Each number is 200 + 20 x the weight over its row's rms, rounded and kept within 0 to 999. Layers, rows and columns count from 0. The size before them is the row's rms in percent of the matrix's.

# layer 4 MLP down, 192x768, rms 0.101, rows 145-191, columns 672-767
101,190,193,229,198,219,188,172,193,205,190,191,198,200,194,231,210,194,196,183,202,168,203,202,207,196,205,182,223,195,179,235,202,223,232,173,205,184,139,231,157,190,168,227,178,195,196,206,209,203,204,187,214,184,218,209,177,197,228,202,173,203,182,197,178,216,216,189,190,210,181,194,228,202,214,208,236,200,225,194,203,179,246,190,190,198,225,177,190,184,231,201,229,183,215,208,168
100,219,209,198,187,188,249,203,206,206,187,196,210,203,203,195,221,175,204,202,189,201,186,185,177,214,214,200,204,202,204,192,227,180,178,189,168,230,196,202,225,198,224,184,184,187,191,190,211,203,177,231,184,196,227,237,234,206,202,220,210,218,185,171,196,226,187,205,208,206,212,202,154,201,192,209,211,236,176,213,174,220,204,206,156,178,208,190,235,202,186,211,176,219,206,204,173
100,189,189,176,213,232,179,165,171,169,216,171,186,197,186,216,224,194,216,186,200,218,191,193,172,178,171,201,209,177,179,177,196,182,194,185,236,223,192,211,244,227,196,180,162,235,193,175,210,210,222,179,217,198,202,238,222,169,211,215,199,218,187,193,195,202,204,203,209,209,204,231,184,167,223,222,231,215,190,178,197,218,205,180,223,173,158,193,213,236,191,195,202,186,177,181,190
101,199,199,180,186,235,215,217,177,219,211,208,203,240,191,186,191,169,211,231,213,212,234,187,238,217,179,222,187,223,200,214,192,211,179,219,205,207,237,206,237,210,238,187,213,202,186,207,202,194,221,180,195,214,199,193,218,174,193,208,196,147,202,224,217,219,207,209,184,232,186,215,218,207,164,230,207,204,224,203,160,241,243,198,221,175,201,204,184,192,223,210,206,238,193,183,203
106,226,200,196,223,182,179,170,229,164,195,194,159,186,187,195,205,198,226,210,200,175,217,164,211,200,196,199,221,164,211,204,196,206,188,174,199,181,181,202,206,240,204,214,165,179,175,186,212,197,190,171,183,181,180,157,215,208,150,198,203,194,184,213,191,177,194,190,188,209,214,184,180,195,215,183,185,198,218,217,188,233,198,190,211,197,159,199,191,174,174,211,214,192,220,189,165
101,191,207,230,202,202,170,211,208,218,212,205,224,179,179,211,184,202,208,214,196,184,185,199,197,223,155,221,232,224,186,200,195,189,244,175,236,197,197,209,188,222,197,216,189,207,190,177,205,212,173,185,169,201,186,161,193,180,188,195,179,209,205,223,217,213,184,221,224,201,161,195,196,212,223,165,242,198,184,205,213,203,219,220,193,204,206,205,220,185,142,204,189,175,212,208,201
099,203,200,211,201,215,203,208,166,249,159,184,208,199,235,218,195,219,215,209,176,189,197,245,201,189,206,206,175,171,194,207,173,194,190,207,156,215,197,214,211,204,212,195,211,199,215,182,215,212,162,179,227,227,184,207,172,200,199,220,223,203,176,190,187,170,230,202,176,213,225,207,188,213,198,176,210,255,184,225,203,183,174,195,210,222,189,187,195,231,210,214,177,196,186,200,194
102,210,186,157,188,211,215,138,200,219,175,161,200,204,175,202,159,210,227,213,189,207,192,189,193,189,216,196,213,206,190,238,171,183,204,226,202,206,196,193,221,217,178,223,188,183,198,216,172,227,219,211,215,168,186,210,251,193,181,199,185,239,164,240,197,196,199,166,189,176,227,187,207,206,202,191,239,213,221,192,199,229,174,201,183,154,174,167,181,191,200,166,244,179,175,226,212
096,209,177,202,219,213,227,196,183,191,247,208,219,174,217,162,236,191,196,230,226,177,221,215,170,222,215,236,198,197,192,171,213,240,210,196,198,205,220,205,196,226,186,243,232,180,205,217,192,185,163,226,178,200,240,205,211,234,201,158,228,192,209,175,212,201,210,199,207,225,135,194,188,229,223,207,161,207,230,202,222,211,189,246,201,188,215,193,213,191,227,197,221,163,190,213,212
100,209,194,180,228,166,214,222,175,190,180,226,163,196,182,207,215,171,173,211,179,207,210,128,224,219,217,186,191,227,175,221,199,220,196,195,183,197,191,222,214,163,193,205,163,205,217,192,203,183,207,181,197,180,186,188,187,200,191,215,191,179,183,197,195,204,198,161,218,193,210,186,217,195,199,181,171,197,185,204,233,221,224,228,222,202,202,174,204,188,218,211,207,172,192,232,218
103,191,224,223,175,232,233,159,207,205,249,224,219,189,209,195,198,217,215,210,181,197,215,192,202,228,177,223,202,199,230,228,233,208,183,207,203,229,224,171,210,202,224,173,212,214,165,198,191,178,180,197,201,213,196,232,201,189,216,185,166,200,226,224,173,185,178,161,195,242,188,211,194,202,217,204,205,204,213,182,192,232,220,225,207,185,178,221,206,203,220,217,181,208,192,197,233
109,220,205,223,218,234,233,187,196,217,192,216,190,194,170,194,224,183,209,167,218,181,201,205,187,197,220,201,206,182,224,173,226,184,168,193,189,169,190,189,222,182,199,213,186,190,214,200,188,171,145,188,245,207,183,194,215,192,194,180,241,194,203,207,219,174,197,204,183,167,165,219,175,195,190,230,226,186,217,223,185,220,205,200,214,190,216,210,177,221,168,178,194,208,181,204,185
093,170,189,203,197,214,207,166,176,222,203,184,190,228,198,183,215,195,178,192,223,210,216,200,184,218,188,198,188,189,185,202,220,201,196,179,186,217,199,162,191,208,175,203,227,182,193,206,210,200,204,232,214,179,171,180,176,162,219,231,216,219,234,205,198,206,172,179,172,172,219,190,178,237,233,213,180,180,179,218,205,206,192,221,212,183,210,217,184,178,184,211,200,211,224,206,162
100,168,210,190,183,155,213,210,197,200,209,227,224,153,188,203,215,189,184,227,214,218,200,194,212,196,171,178,212,182,221,229,210,183,190,215,206,187,178,194,213,214,165,213,215,188,190,193,236,194,222,188,179,204,209,214,179,202,180,222,214,193,179,201,221,212,202,192,191,231,233,207,247,217,197,180,210,202,208,209,233,184,194,241,202,185,167,173,193,215,193,215,217,205,228,168,182
095,173,214,221,220,185,183,188,215,194,204,213,208,209,206,167,209,228,216,164,180,189,234,173,200,216,231,197,212,209,196,227,207,235,153,184,214,212,217,215,201,203,193,230,192,237,190,181,197,192,187,237,181,224,201,196,206,191,227,170,207,225,195,188,206,181,227,212,206,220,232,220,240,228,230,214,212,191,225,183,217,195,216,239,206,174,210,197,209,211,206,201,197,204,216,239,191
102,178,225,192,212,153,235,176,191,230,199,227,210,191,200,172,224,184,209,200,166,206,204,173,204,220,155,176,205,218,179,218,175,192,156,197,228,199,210,216,239,191,224,200,168,215,228,189,201,238,204,177,176,214,193,191,221,219,198,195,162,196,206,226,187,177,236,174,222,240,228,245,194,148,179,191,185,232,235,191,196,228,198,211,188,197,213,164,199,170,213,196,186,165,200,220,175
100,190,197,172,185,191,165,209,207,190,175,181,213,193,211,231,216,194,238,186,197,194,171,214,190,180,209,189,202,196,156,178,164,204,201,184,208,213,208,210,242,199,226,167,174,188,189,173,228,208,188,218,195,166,215,181,178,167,231,183,209,209,195,189,208,212,202,209,206,217,208,191,209,201,168,191,212,250,200,234,201,176,201,161,209,205,224,185,179,234,211,203,182,198,214,211,209
100,223,167,222,185,168,175,208,207,206,221,208,188,181,176,217,217,232,209,240,175,218,228,152,199,230,218,196,172,187,207,210,172,225,173,228,161,243,193,203,189,173,205,244,220,232,202,187,214,255,176,206,197,201,184,228,218,176,194,200,235,213,194,188,183,227,186,178,212,198,215,186,198,177,168,227,243,203,227,201,202,202,213,218,198,160,172,210,183,192,223,166,216,199,189,213,202
104,231,205,218,186,230,217,189,217,213,160,163,199,196,183,215,210,225,212,213,208,161,169,225,185,177,207,200,207,171,187,163,172,224,220,201,210,182,192,226,205,203,157,187,189,192,193,189,204,237,183,215,217,225,222,206,215,183,176,176,247,209,219,204,177,181,229,210,191,244,220,207,226,159,170,171,221,206,199,194,179,225,199,187,194,177,203,213,223,212,203,196,205,164,212,246,189
098,219,224,209,206,186,216,188,226,189,212,192,220,172,235,226,169,212,201,204,200,193,211,184,201,217,251,206,144,219,206,228,183,173,192,184,248,234,175,216,233,198,223,213,215,178,203,166,195,196,228,184,200,177,205,199,219,183,191,173,158,216,177,217,216,165,193,203,192,214,190,193,203,209,193,180,197,180,189,208,205,179,223,179,198,239,208,204,200,219,162,193,240,209,190,183,207
103,198,218,167,191,222,206,267,213,209,227,201,222,185,186,197,182,233,208,207,235,213,222,181,216,217,165,197,178,194,206,179,199,232,229,223,220,201,196,191,183,219,172,208,199,203,169,207,191,163,201,200,197,194,181,203,220,199,228,202,180,193,199,200,207,204,200,226,170,226,214,192,242,151,185,235,180,174,212,201,219,192,198,210,202,206,191,212,188,207,191,180,227,197,209,209,178
104,217,177,217,161,199,176,210,168,200,210,183,153,200,198,187,190,201,198,201,181,186,210,205,184,195,183,189,171,184,192,198,183,180,199,207,192,216,205,203,191,193,184,229,200,175,224,178,205,204,193,186,194,188,211,196,219,201,213,189,179,199,200,183,185,194,212,216,199,175,171,194,167,205,164,203,184,164,205,205,214,198,208,193,238,197,194,217,215,197,222,198,209,188,201,229,226
099,221,202,173,173,214,184,203,208,220,203,195,179,205,202,229,187,214,260,215,230,236,182,196,198,190,181,172,217,190,221,194,225,163,205,214,215,202,239,187,229,215,204,162,182,184,209,217,223,227,230,169,186,203,221,196,186,190,182,195,215,211,218,209,218,202,233,193,192,195,243,188,214,203,177,182,220,192,179,193,197,194,155,203,214,213,202,226,227,199,201,195,228,214,187,203,206
100,239,197,232,182,197,235,195,208,189,222,199,199,195,213,203,197,229,191,193,202,183,178,232,206,192,194,226,207,213,197,183,223,194,216,227,230,194,200,211,203,183,202,227,190,200,202,186,190,212,215,212,200,203,164,181,213,211,210,191,211,183,193,148,184,209,182,214,210,198,245,193,201,170,175,205,185,168,172,195,195,222,212,172,204,235,210,165,199,218,202,203,168,202,208,189,158
103,184,204,196,263,218,208,208,212,223,208,222,167,222,201,180,181,205,202,173,187,167,231,160,191,235,203,242,168,159,201,199,179,216,181,231,193,233,167,227,189,191,195,207,162,197,201,210,214,205,182,223,218,201,209,198,205,201,190,201,166,206,205,199,211,222,188,209,205,198,163,226,179,211,166,213,217,175,235,178,165,194,200,188,197,172,225,208,265,234,211,209,221,181,207,205,182
098,220,226,198,196,195,214,218,213,176,195,224,201,214,226,231,225,240,211,197,176,193,189,210,212,175,215,172,177,185,192,211,213,229,186,207,202,203,228,214,235,205,225,185,202,190,210,190,242,161,229,197,197,158,236,194,199,236,222,183,183,185,198,230,158,214,200,175,207,200,223,197,193,197,228,205,194,187,205,188,194,237,212,193,212,216,222,165,150,180,228,215,192,196,156,178,195
100,196,199,216,195,209,176,209,185,200,172,199,204,204,194,207,213,213,209,204,217,201,199,219,226,228,215,169,181,190,202,224,206,168,230,192,251,177,204,178,188,234,207,201,193,203,197,215,171,234,214,176,171,194,201,201,200,166,210,249,192,188,164,190,182,242,214,209,237,181,202,188,199,204,206,218,184,186,198,199,203,184,166,187,203,164,215,177,219,203,206,202,227,191,221,200,192
105,199,199,192,209,188,194,217,197,219,215,233,220,176,189,205,193,197,235,237,210,205,226,224,214,197,196,225,202,215,189,198,229,200,195,212,225,215,170,239,196,200,229,193,235,185,193,189,227,184,206,197,190,212,206,205,156,180,207,210,204,244,224,213,187,176,164,210,226,189,202,240,235,233,194,177,179,251,195,185,236,223,203,207,231,172,221,247,200,205,192,207,223,204,179,195,201
101,182,241,186,209,206,210,160,193,192,193,209,169,213,207,204,184,218,186,137,172,198,189,185,206,203,204,184,181,183,197,196,190,185,204,227,226,191,201,169,203,177,191,205,201,213,214,176,176,205,211,174,227,198,185,181,184,192,180,181,216,205,182,205,197,199,220,198,200,163,214,225,178,208,196,180,216,225,195,201,214,202,178,176,194,163,179,216,201,207,208,167,204,215,217,184,179
104,193,207,208,203,222,231,195,173,200,217,228,183,179,217,191,212,146,167,204,211,202,177,209,238,166,201,167,206,208,222,239,206,192,212,179,202,220,184,216,200,180,179,159,209,176,208,195,188,204,224,203,196,176,195,205,172,220,181,193,193,206,215,224,164,190,215,181,206,221,181,192,185,235,248,220,213,178,206,217,197,205,237,214,192,203,207,184,228,173,183,205,180,186,199,180,206
098,195,188,193,183,186,214,179,214,201,161,218,154,188,206,225,219,196,188,218,214,204,229,225,197,232,184,190,189,206,182,184,219,165,213,210,231,178,177,180,205,184,207,190,227,202,217,199,208,184,182,214,217,204,188,227,182,199,205,237,226,191,180,231,184,194,226,201,221,210,202,206,228,179,188,213,209,185,226,198,219,209,256,214,175,195,204,206,196,233,205,213,183,224,209,211,201
106,208,217,179,213,189,202,200,185,203,201,210,210,225,155,196,187,212,154,210,225,196,228,208,188,197,170,180,205,177,185,183,215,210,222,177,185,204,168,206,205,198,185,210,185,200,194,202,212,215,225,174,196,183,211,213,209,191,216,195,191,209,212,208,226,223,228,176,219,165,213,226,210,231,219,210,238,199,242,209,195,232,208,208,199,160,220,195,212,184,191,236,214,210,245,211,205
108,180,163,229,188,175,166,181,185,194,221,195,239,213,170,195,164,163,192,217,193,221,167,181,181,198,213,198,198,211,176,233,189,200,236,182,202,195,167,223,166,187,224,206,208,202,190,215,218,238,181,214,232,217,205,162,177,186,198,186,158,226,186,190,213,207,228,203,192,215,214,194,204,173,197,212,168,203,159,198,211,197,239,205,200,209,186,205,210,202,182,205,185,195,196,171,194
100,179,210,208,194,189,201,248,232,196,197,228,168,179,189,181,225,188,241,179,143,183,182,188,246,184,203,184,175,193,211,193,161,170,198,202,182,221,209,209,170,174,200,187,228,202,239,212,185,211,191,187,190,197,190,198,195,206,210,196,202,176,200,206,223,218,209,199,211,199,216,228,191,203,208,185,235,190,191,190,162,164,199,182,226,187,213,196,163,198,231,204,202,224,167,210,230
104,209,199,176,217,214,202,208,203,210,190,145,215,191,207,218,193,210,223,188,206,186,188,213,203,219,218,221,195,218,194,201,201,199,203,161,217,212,201,209,237,203,186,168,195,177,215,198,178,157,194,184,206,197,224,201,236,179,242,200,203,184,210,211,211,195,200,223,183,163,166,192,230,176,204,193,240,200,187,202,196,191,198,197,162,188,159,194,152,203,191,164,195,194,190,205,225
098,172,177,197,199,200,185,191,186,220,181,199,227,235,223,187,209,234,191,199,196,192,196,194,197,231,202,232,207,209,221,234,180,173,256,186,207,182,217,206,204,208,160,194,196,194,217,224,203,190,197,191,254,170,208,158,206,197,199,172,207,196,176,190,147,218,187,168,181,186,214,189,217,184,207,196,203,172,183,178,181,229,176,230,180,209,214,209,233,212,183,199,197,200,193,211,197
099,219,213,194,213,189,231,230,206,185,217,204,203,229,225,223,194,180,207,194,230,198,212,190,218,224,243,178,217,187,202,186,204,229,191,231,162,211,212,201,224,194,220,207,216,201,231,212,220,205,182,203,155,173,195,177,189,215,196,213,245,198,214,246,205,211,180,185,235,206,169,200,229,191,220,210,180,192,206,200,189,211,211,179,214,241,221,216,241,179,225,182,191,186,212,202,203
096,220,234,151,196,194,225,212,235,191,138,202,220,193,224,207,198,194,217,233,207,218,243,222,192,205,164,207,194,234,208,196,219,187,190,209,168,185,187,216,215,224,183,215,191,221,226,161,195,176,227,201,213,202,187,160,208,204,199,171,195,188,195,213,214,212,224,180,219,202,175,222,226,227,212,193,217,173,194,227,215,226,155,212,210,205,196,198,209,191,193,185,210,196,206,196,205
100,198,188,183,202,224,173,220,192,217,185,177,223,228,216,178,209,184,174,210,239,213,186,179,196,206,210,235,190,198,199,220,222,203,217,174,226,224,203,225,202,202,223,199,228,245,203,188,191,170,216,183,213,174,208,175,181,183,202,217,174,200,201,208,219,193,172,222,214,203,181,192,157,166,223,198,182,205,199,193,185,182,177,185,232,183,186,170,189,236,189,173,207,187,162,199,195
097,211,248,175,175,232,211,202,226,212,191,221,170,169,193,186,151,170,184,210,181,204,195,186,216,186,202,186,200,155,190,193,216,224,195,206,238,173,183,233,189,160,202,224,169,223,189,182,188,236,208,227,189,190,192,176,183,205,180,222,190,188,200,203,222,183,169,176,202,198,212,181,197,200,214,219,237,210,208,186,196,204,201,208,224,186,189,193,221,229,199,236,178,195,204,177,214
106,202,185,204,165,190,197,179,200,212,190,185,221,216,211,221,201,191,168,205,226,208,200,190,175,214,199,197,241,187,180,211,215,193,178,183,208,209,189,216,186,195,189,223,187,217,191,181,191,218,189,227,239,186,198,183,237,195,178,166,205,192,189,212,177,187,229,205,216,152,190,183,184,194,198,165,165,204,192,207,209,208,185,219,213,203,180,203,197,189,204,208,161,173,215,242,173
103,213,217,224,228,223,200,227,192,181,217,196,201,236,209,205,169,195,203,209,226,202,185,211,247,163,219,197,170,189,187,195,177,188,185,194,205,214,194,249,179,229,204,192,195,183,194,245,174,207,228,249,226,216,210,188,176,201,232,200,197,213,191,181,208,201,222,197,179,185,231,214,178,211,174,186,219,206,208,204,215,227,197,170,215,211,201,199,214,208,235,219,219,200,181,205,197
103,218,218,218,208,236,219,209,195,217,226,211,222,174,223,177,236,194,231,161,237,210,202,226,199,171,178,220,214,195,204,152,196,186,165,200,187,178,223,224,185,199,177,137,214,182,216,195,209,167,194,229,194,225,217,217,215,197,236,190,205,189,226,223,186,187,200,174,222,204,173,178,193,188,214,217,198,196,184,187,173,196,193,212,199,217,197,188,201,192,205,182,232,181,184,209,198
100,205,214,232,168,212,184,181,186,150,193,244,222,188,230,168,201,216,206,192,190,170,190,202,222,190,193,159,182,192,212,199,197,203,221,193,194,194,174,193,222,219,203,215,198,220,212,216,190,223,212,180,197,185,203,209,176,175,188,223,226,222,206,218,235,202,190,193,220,193,193,181,224,221,170,193,234,199,231,172,183,185,215,184,183,212,218,206,178,223,177,204,227,204,207,225,173
099,223,178,206,243,192,203,220,200,223,168,149,122,216,223,166,219,170,175,199,194,204,211,166,233,215,201,211,207,217,186,183,172,201,235,203,188,197,204,211,192,197,227,171,195,170,188,204,232,223,197,200,201,179,196,180,198,221,203,224,173,207,190,210,168,176,174,225,216,211,195,206,216,202,170,169,201,229,142,182,195,207,209,203,230,231,143,179,207,183,212,205,236,224,193,186,226
103,208,207,202,191,201,173,198,190,212,191,177,219,206,220,183,201,208,178,258,172,186,221,183,192,198,216,237,237,237,211,223,198,183,184,199,167,181,155,222,234,192,187,195,193,227,210,223,227,210,211,183,257,202,234,230,193,215,183,210,205,183,203,253,182,179,206,221,214,183,188,194,198,237,215,208,214,187,213,212,207,188,192,232,167,175,173,229,167,212,189,188,188,218,189,206,203
099,223,226,181,207,206,177,197,221,198,221,185,187,172,190,192,194,203,208,218,217,201,212,185,181,221,187,236,216,175,186,236,200,226,209,208,213,165,222,240,212,225,214,227,205,184,225,196,193,220,217,211,205,250,206,177,233,221,201,145,215,217,181,237,182,223,193,194,248,192,173,203,175,188,219,195,162,158,225,190,234,200,205,208,173,199,192,244,203,219,199,212,194,201,195,212,213